From a checkpoint of a small transformer trained on Wikipedia: MLP 3072 squared ReLU, RMSNorm before each block.
Each number is 128 + 24 x the weight over its row's rms, rounded and kept within 0 to 255. Layers, rows and columns count from 0. Numbers have three digits each. The size before them is the row's rms in percent of the matrix's.

# down: layer 6 MLP down (transposed), 3072x768, rms 0.0965, rows 1506-1552, columns 512-575
# up: layer 6 MLP up, 3072x768, rms 0.0624, rows 1507-1552, columns 512-575
down1506 081:151111152149112114123107087145145119134121097128140170140127127132101114128166132125112118144134113138138112109109134129129168143170103132123082155163116112121140139110120114095118077110090103
up1507 103:139131119112073101190149115156139146128147154135142092176118096089147124109107132150096131111116130106093096100105132110136170170104150115110141080125122129129160118114138089140113116154115153
down1507 112:121097108096110119140104115111122130130140154095125076098113117149156106138080149150094138114157146140133104147134134087171094113119159110125115098137164132144141145104158129129108110149106111
up1508 080:181144122160140164142119131122121154109129125143143079130137093141093125109130154157127128053134141168122128089166107152146131153110105114136140113118114161139124139150125135134106116141118128
down1508 080:188160157075129097102127124095165123107120109102137073091111134125140133160178123144139141148136082101114153129154109136107159136109145118135174149115137125116126141134090153119155130140155140
up1509 082:153184115147131170151148111129165115128117148111096134135124131147091129139113089127149127137128131138112139141115119125129155103114097129142147167154137117081095128106165107118130162139107146
down1509 075:145147118142117104093123149137148142119099098166136139127149148156123109149104135122144150114087140113131121124154110172108142127119104128125108120070114126196129146134103132137114132134134101
up1510 096:135108104154106142098110118092142119164119146162089132111104121103156147144136140161093136117131120077093134100095116099095109143122148180120153129128109153123136115147118144116142119128140151
down1510 089:099147115147117178125087104130140162096128119096093167166105124112142155147132111146098127143109149120099134104159114127096108126136137136151129100140152099146156154186128105115138119147099142
up1511 129:124127098133135082164073123098074157125120129114166100178136155116141120147120100130160136119047106131137177144047125117112110145122132131063123100121126165162153115105113149169134126119146150
down1511 125:135092157127160089139128114160161169118069146128084093116169139127162091144114120120098116118116168125113142099170154113108123134147116124068134103096133143124111215136176134141112135105149115
up1512 108:154099182161169143112115138149126102128071152124140129119158112107096133168158135128128097114130141148138152102144134135134115149105105124137134160140136144143132111144110139131173090133153183
down1512 094:118129143138109073128092131150115082186137092117129114121144116111133150121133154102168157147111146130120135094147148135112122137094095167144105147091122155137167132127095128124095110158147167
up1513 095:111157136095105122134120101153131174105140127121078098076163123120111180145129174100099115105138081123119113095090146125178121144138101123141156125180151132128177130121146116120153117124118158
down1513 086:125156105122138081174068113152108137151131112130131153124089146111113112119126177139097125109134143109142137084108146169169105124161119139139067183150097114154146162128154154103166151125141140
up1514 097:139091109082145133135149156151135063120105130136115107154113127106162150158122164139142146145150122101135122124124087145103128145153096144075126148111117131149169123163147125117178104132179118
down1514 097:153144135133120131103090129138123095130136128095131126117176044141110102115127117178118152142110131159121106152183124123123140093107089147132136085111120145122144123115209087130172143117078153
up1515 109:135116127169111129153121117112158102136144164123098153141118155096134120136083134129125102159159151113124149119127106098119110127131171077145126055151124086084141142180106135098137160117137126
down1515 111:144100135082119142109155112126122099083155127133143142170064153136074189127129114110096121147061119139117161113076080150150163161156137167141113129110131131108163156174114153143126155083153110
up1516 095:128110106131129174160090125107152132166096122125098129141111146158119129133145135141133141124111120096168160140124116125115157145143152142155114099145122126129138140091133142139139130134111093
down1516 098:149119131123118131144103153163116119163138117139128099143108125154112106164144138151124156119117150103099163107109102137127116130112149148127104101113091138108104142140161118146140150128088162
up1517 130:115135079146156132178113129133102141165133143121120131143137118156109131092142155115125150089158144080147122136114077106201120116142110148078139109096118137136129134082116135148156123155142116
down1517 125:132128130154144120113106131134110129143095105126116164133128137151148106109120123071145139127122102110097101121136091077108125116145092133122138144138129143110119124164146135121158134136169088
up1518 100:108100144110138128123126098128149128109108137144128121088111138145118140150157142121135131148167166098178107184112100139135130110129147123123134159117143104070144100131139115147100097118120131
down1518 106:106137135118145122134136156100141117143138144117165086130110121113104165093140190140113125164126147148161169109128119116148176142122141167138146057128160143121127164168150127125131146065164122
up1519 103:115150144134148127085153154161126109105122133137112155169154119127129129167091149109116110139119105084086121093104151093113151094163112133117152096188129055121106187127146132124123104102110173
down1519 097:097133087155156150121093142124094131098109122118103130093110172163159165104109167147123116155155155098110107130180111125099166143087158151083111134110145128109129080115143152151148142174121148
up1520 102:122123134121097137121155127179119115141118154093137113105123117139107113156154140140117154080111123118108142131188138143106110116130127107131111122114167139112124106147161128133134135141115165
down1520 083:133120088106122144133132159166106099154111125133144060105149124133139149170176125098134182126135109136115129118159124136146155127096125110120128118169113068137131131123137125103143098103140175
up1521 101:086079171137113169110145081134126131146141125131131125135117161175108146135185147106158107143102133141121144074089118143141115143110143166067108098164135130147120103098152105164131094118152135
down1521 111:094083109151122082107106141130145146103133139171141156134173074131175123154121143169141119126124120176132119175135125142107124155134099139134136116160143102146112108135112137126108146108128154
up1522 093:147125101146079109098141143078129106139127148125096101113077146140110099121112070137091134099126126141141121105129157153137161129118109119130145144107122133134132103137122098127108112100085117
down1522 102:172133098146119146108119114132099121109086115112093120167078120149131123132140128142178148107144096138120145118136100115107158116128153177138113079129148101110109138164127129119143106132115121
up1523 106:150104117116083172154149101121100109148177087142146097165140133098157128088090131143157118096155127135152129103178151103153101140125106163130138163145120149174134169136106121144160144112178113
down1523 104:180095086105136135154135129141106172141137107121161091129111152145156117127128105134097076134139126107137105125160137152178123132142140148084134116158139165140096111111109104135121126120170137
up1524 096:093121098117144162142136139104110160136099181116140144124155120110094121129149089166105157101068110100124173138101080160104163164122188121118127146119125155133131132089150119097156129109148107
down1524 084:086138142106130147137139145126176119142110135129156122169156139087091136087133131149105152149083137100138082138115113133127140158142166162121137106141137153129161139076114101119134148118101119
up1525 091:143129122103118093128143118087088117136143094122113123126088123121137115182187129132143100096114120105117103159120114173108114130151123125132109113124137148142122126121093135134109097114115102
down1525 085:201130116129115170109149149155114143134114151095097189136096158125124155118181114130159146102125078133074115100131123124118145124133134167113147158094100156137131151141139116142109148150157131
up1526 107:148111104160161109142131076117101111101142140099105139098145111155115112172138145154131135121124176099158142195131160118126146141156177162151153091143119143121085106120148131130120076119085121
down1526 096:133102102125150077108172122113137116095173138106096096153141100151098116160143145135128121126129170115188170175156156133103093114134148121149135132129112137143136167156144094130109077108098160
up1527 102:161143103137157108148159137109133136139144132096092119103142109115106146137119169086109077119136120114160126134099134095112128102177112205139159087166115118150127122120156100104137128132100104
down1527 108:136137116133178131141125090113179123114111103145117166106123132147133141124095138151126075082068089131138101163117143100116138134166135114113126166120141134153159145152127095120115118151163146
up1528 101:121127144130106102166124113158136123107131106134125133140125115124165136105137142102150118158116100136146107128106097131154110123073185168140109145154176128134153170127094128125103126182113118
down1528 097:129115139133085115148139144124131122115156141137137128121090117081184137108112111141116126123117127174096111164154099111134141170137107135154165098142123120111167116168126132125082103123128116
up1529 101:123146059125154123120106151140081124128094143129104116096139136154131116163120129114165104133101158141128109165150129141105110144168099095129069143123119115154104126118132074138111125101111120
down1529 109:141169119057130118108146136129134162120089131090146131127120112137107119159112149120107117128091192111106106086161100104113097150147120117142112109126155189117180083170146147120151151148089136
up1530 100:151113111155095143128113095174137136111173130145107174092129141144123120120147123146142157102127146094148134119121131117125122089107131159126163141089093136084113094073129137127148098143119124
down1530 091:127099124166089145137114115128154136083146129126112174118105157153106142119098143152127152099125149088153177125112123106120128120101128143126112146116113138155085144091126167150120133130103149
up1531 107:127096164103081169155145116145154130178066105131107141144136159132128106107100153138090144116130091132143122115139126135113153121149110142122095116125125152149120091140112120143094137115158153
down1531 113:102106119105119150140132084129183123093118084132134171115110134114143148127090147122118155107102111185163132165137156141153107109144148095147133148088126143136121165133155118117148118104107074
up1532 097:144113117126134154133156157132130108154124139119114136128114132113145141133108186119151147148128088144127097127148091108132124152108117108125109147172165134138116142166139101111105130162118117
down1532 092:183147112121104155123107144107125124135135138111140103144123124129154099122165147127090119139113104133098140161119128126140090163104126147151144110167149100108124129149119122109133153147110140
up1533 102:126129124123125115147127121142119150129109108136143103146104140153151076107106075127130156121192105088122156119128132140126139127104099107132121081089152134120115118125132156115148106113126130
down1533 104:120131135099099160162106098128098108144140115130105102091115122091135118150080126120135174111123101118142150132120150141130099173105126102097141144139120123097150166105138092125157116113110111
up1534 108:095112139131130142155111136123127139130099136153133150137120114150140136128143134103182147116117155127114130107118133107110136105133160111104132171106148168157122141110129130117115107137117139
down1534 119:115152120135091146162124115120102140094186125150071101121092148126111106063168097133154143144151109120119113126133139116146126169108140122132117112099098139134142166164155117097159123128103150
up1535 103:117129100142131132097142144107132148151102131156076133112117122118134131145150142141103100136151174091134128117140140102087160106088169096117161087113094078142094145145077148104092114165124130
down1535 104:113147155153084089164103194143086135168105128127131135177121168125141132141125128126090131121157141097137105155116099154124134118104113075131112120105135122153129137125134113112119137102072164
up1536 111:157112130128111122118127151165112107125085131168143121098089103091143089156147089171110125111104162124107156136132123154141147152147157116141134110150162130139142119126159109157155103133132155
down1536 093:145107099087122107144134156141154126132121077144124132141133105127172109147146130099127171135110124104097122126153131171163096125117141124111137127135161146188134128120116142098099154164162067
up1537 105:132128150169138128094123138090103160123103089165152130114122125150120169115143078141110142143137175136122133121145108090084116150105134117168135127152129113082120139172133107122141146149140145
down1537 104:146108156157125147126108136141166144119116088119127152140147179103105114123162092162153153167142119139137151116135159066102145102137078145106135108093127076080126153163146105099152109070132113
up1538 100:091098153136154116125128132131173113094128088086133147096141148127113154140125080145104159129113146158130125153163141137100154135148085138097115141133095137130089104098156142170094146113137128
down1538 114:120149115129109170089090122081198160142144151138129139121135155107112120131112140151113110164127133142165111097121104143108117075073151149120138139114128095128091154163126152097108103129112118
up1539 108:128123111123082145084130086096130140153129108107164120150136119107143130084146156139147105158120109143151127155115134145131130124115117171167103135063171157102169121102175088150142137128159125
down1539 092:118133121097095109109144150154154097159119101117117113111139144116118155138110153147163103192138123140120170131127143168142139115141127194143123145108174125143165140137161119162157134114166109
up1540 108:109079145130116105115154072147077134141163168109157156125164148156105177133108140157097125094114086122104165153139111191135143124157166182127153181085173134123104113112146110141089099156128118
down1540 099:132130144177088123096084111126123142141137153105125121140110111124101162140121109108173115153181128152106129143146130137118141159086146124113136122139157128153103103123127143111124140141120107
up1541 099:142097105140159090125132092114139168144119119151160162105148101156144147167115112065140084130106125121154115120107107161122135117128129144097152088151164137100151111154137131202154096134119150
down1541 093:119131133135136143086105103127150124153171133099177137139124159140124189125151114110156126156124131132115133130139128079148114123134140150123128152103152153126103101133143090166099109152147137
up1542 096:127110129128136161132101154107143167117104196125141154143127132137161131126142090148084097133141122067138139100114172130099065137106150089162117079143128083100149130125166136133134128139118142
down1542 092:150143122140148101185134107142132132117157120116148096181122141161088128125089108120124177135136146117137112111172154114157151111112091132158118118073115110107109103141116134134152115150130091
up1543 098:114148146088154114190127119147106149138124198153098138149147101118118125096106073127140143153117157144123132128091104080146097137120191127113112141153125093161132191164150106103121134092133113
down1543 108:100108091147080116140125160125141112123178157134165128148127163080125142170120149154102170114144113108105089088133142158119135124091125156116141106109116121110164133124140149113122113117147114
up1544 097:109132110106140145118150151137169102108148096131162162142132125111179126109145154136126142146111121157114133092112150120111129135133154096125124129117144145144094126107138105128102132091094145
down1544 081:093096109163122139113111147148107149142152126076108144084147154133152137159175127146176146148107129111078126108152128139178181137126112121121151130162087171159139137130127129101121161096138160
up1545 100:128099116151128090136157121185090106131125117146145212093140100109149123141086171123139098075161146145122151128140099112084115144144102134132120130099160118171140099122121155095157142155105097
down1545 086:150152146122127103113153138145123123175133135105123173125135121139143121129109161129095095121122160112156114183152147141061124176127110121141124097145134101134076142110107131172167172106118126
up1546 109:121164107108089166141121080125126108143145146127133137110143127106136099120144171151141119134135105122136169165097123121126134112150112128115142149140116128113103146150145112142113110090110139
down1546 124:175131090100171119129114150145132147116110095124129092132090119110130101138089179167135085104124140130139108088115141159183133133113139165133125149140111118152089153110135109140078129125215109
up1547 120:099106132102119146095124125104075121152114159127154158125139108145172089147144169149100131105096120115133116114103140162198147102120144164114149123110117111114174130128141097149097152098112094
down1547 131:103123106121147080124123139133116160197166162109121144120144127174113132127130136088110142145111102117140178138112096158156134104097149109145127112148129125159107136108121137086152132135080147
up1548 099:124183102105157143118151081113135137124138160104128167164099140208144132070107145117070147131077138157117122106136149128111164193112107100183144148093080132143091064100134101153126115119142086
down1548 089:109100158129091133119136095099116114150167128143134135146127140119165111097109117109129107139112114151141134161155166087142117118169108098128118114103174132097125137113146063144162097099148123
up1549 096:158140109118088168114107125171137137105178114114123117093107154136107135153122135168141147129150099127148197092115148140158137114097091132148111144133189155124127130132148147132174133120120126
down1549 084:157107143137144107112088098175130126173116134092177106093154089119172135140126165111133106118134136126118083165108142118159145080145140160101108156151151108114121112156123146115168137091157094
up1550 105:146114135147100101114152159086157163152118147147085155139153141195130184190148127051134123131104106135120147098120143098119096089143146090166124128142125173143079158093112137124103141117138125
down1550 114:134150121094145077088153139119153123129165141170078161112128132146101172126121099140117135146121142102119139120156152142107109105165159093099161147140150151116108158107129144162115153106116108
up1551 097:122129114104122081112126100128090151134109086118088130127114127125112138164133146111161117156114126154154159141086075155182141150126118120088123119125106122142134128130119099153112121133109120
down1551 093:127105132075198145092150111148111127146128117157111117091168108148107138101136149117147114115114140136121129141141074141152135149115176138113128140128145109134133069106088128171132137084167167
up1552 104:128114148111111140157153103104106122122167131148181145132078102109142077138131123163114135090103159113169131100100088107122133100149132117131127105131170086122138157099145122133107141164133171
down1552 100:136140130108104153105148127109136123090101123112149128143124137152138134148115093145145110152142090061190128149130124106137126120096156082118130103091123109140091126131135113085074097138138201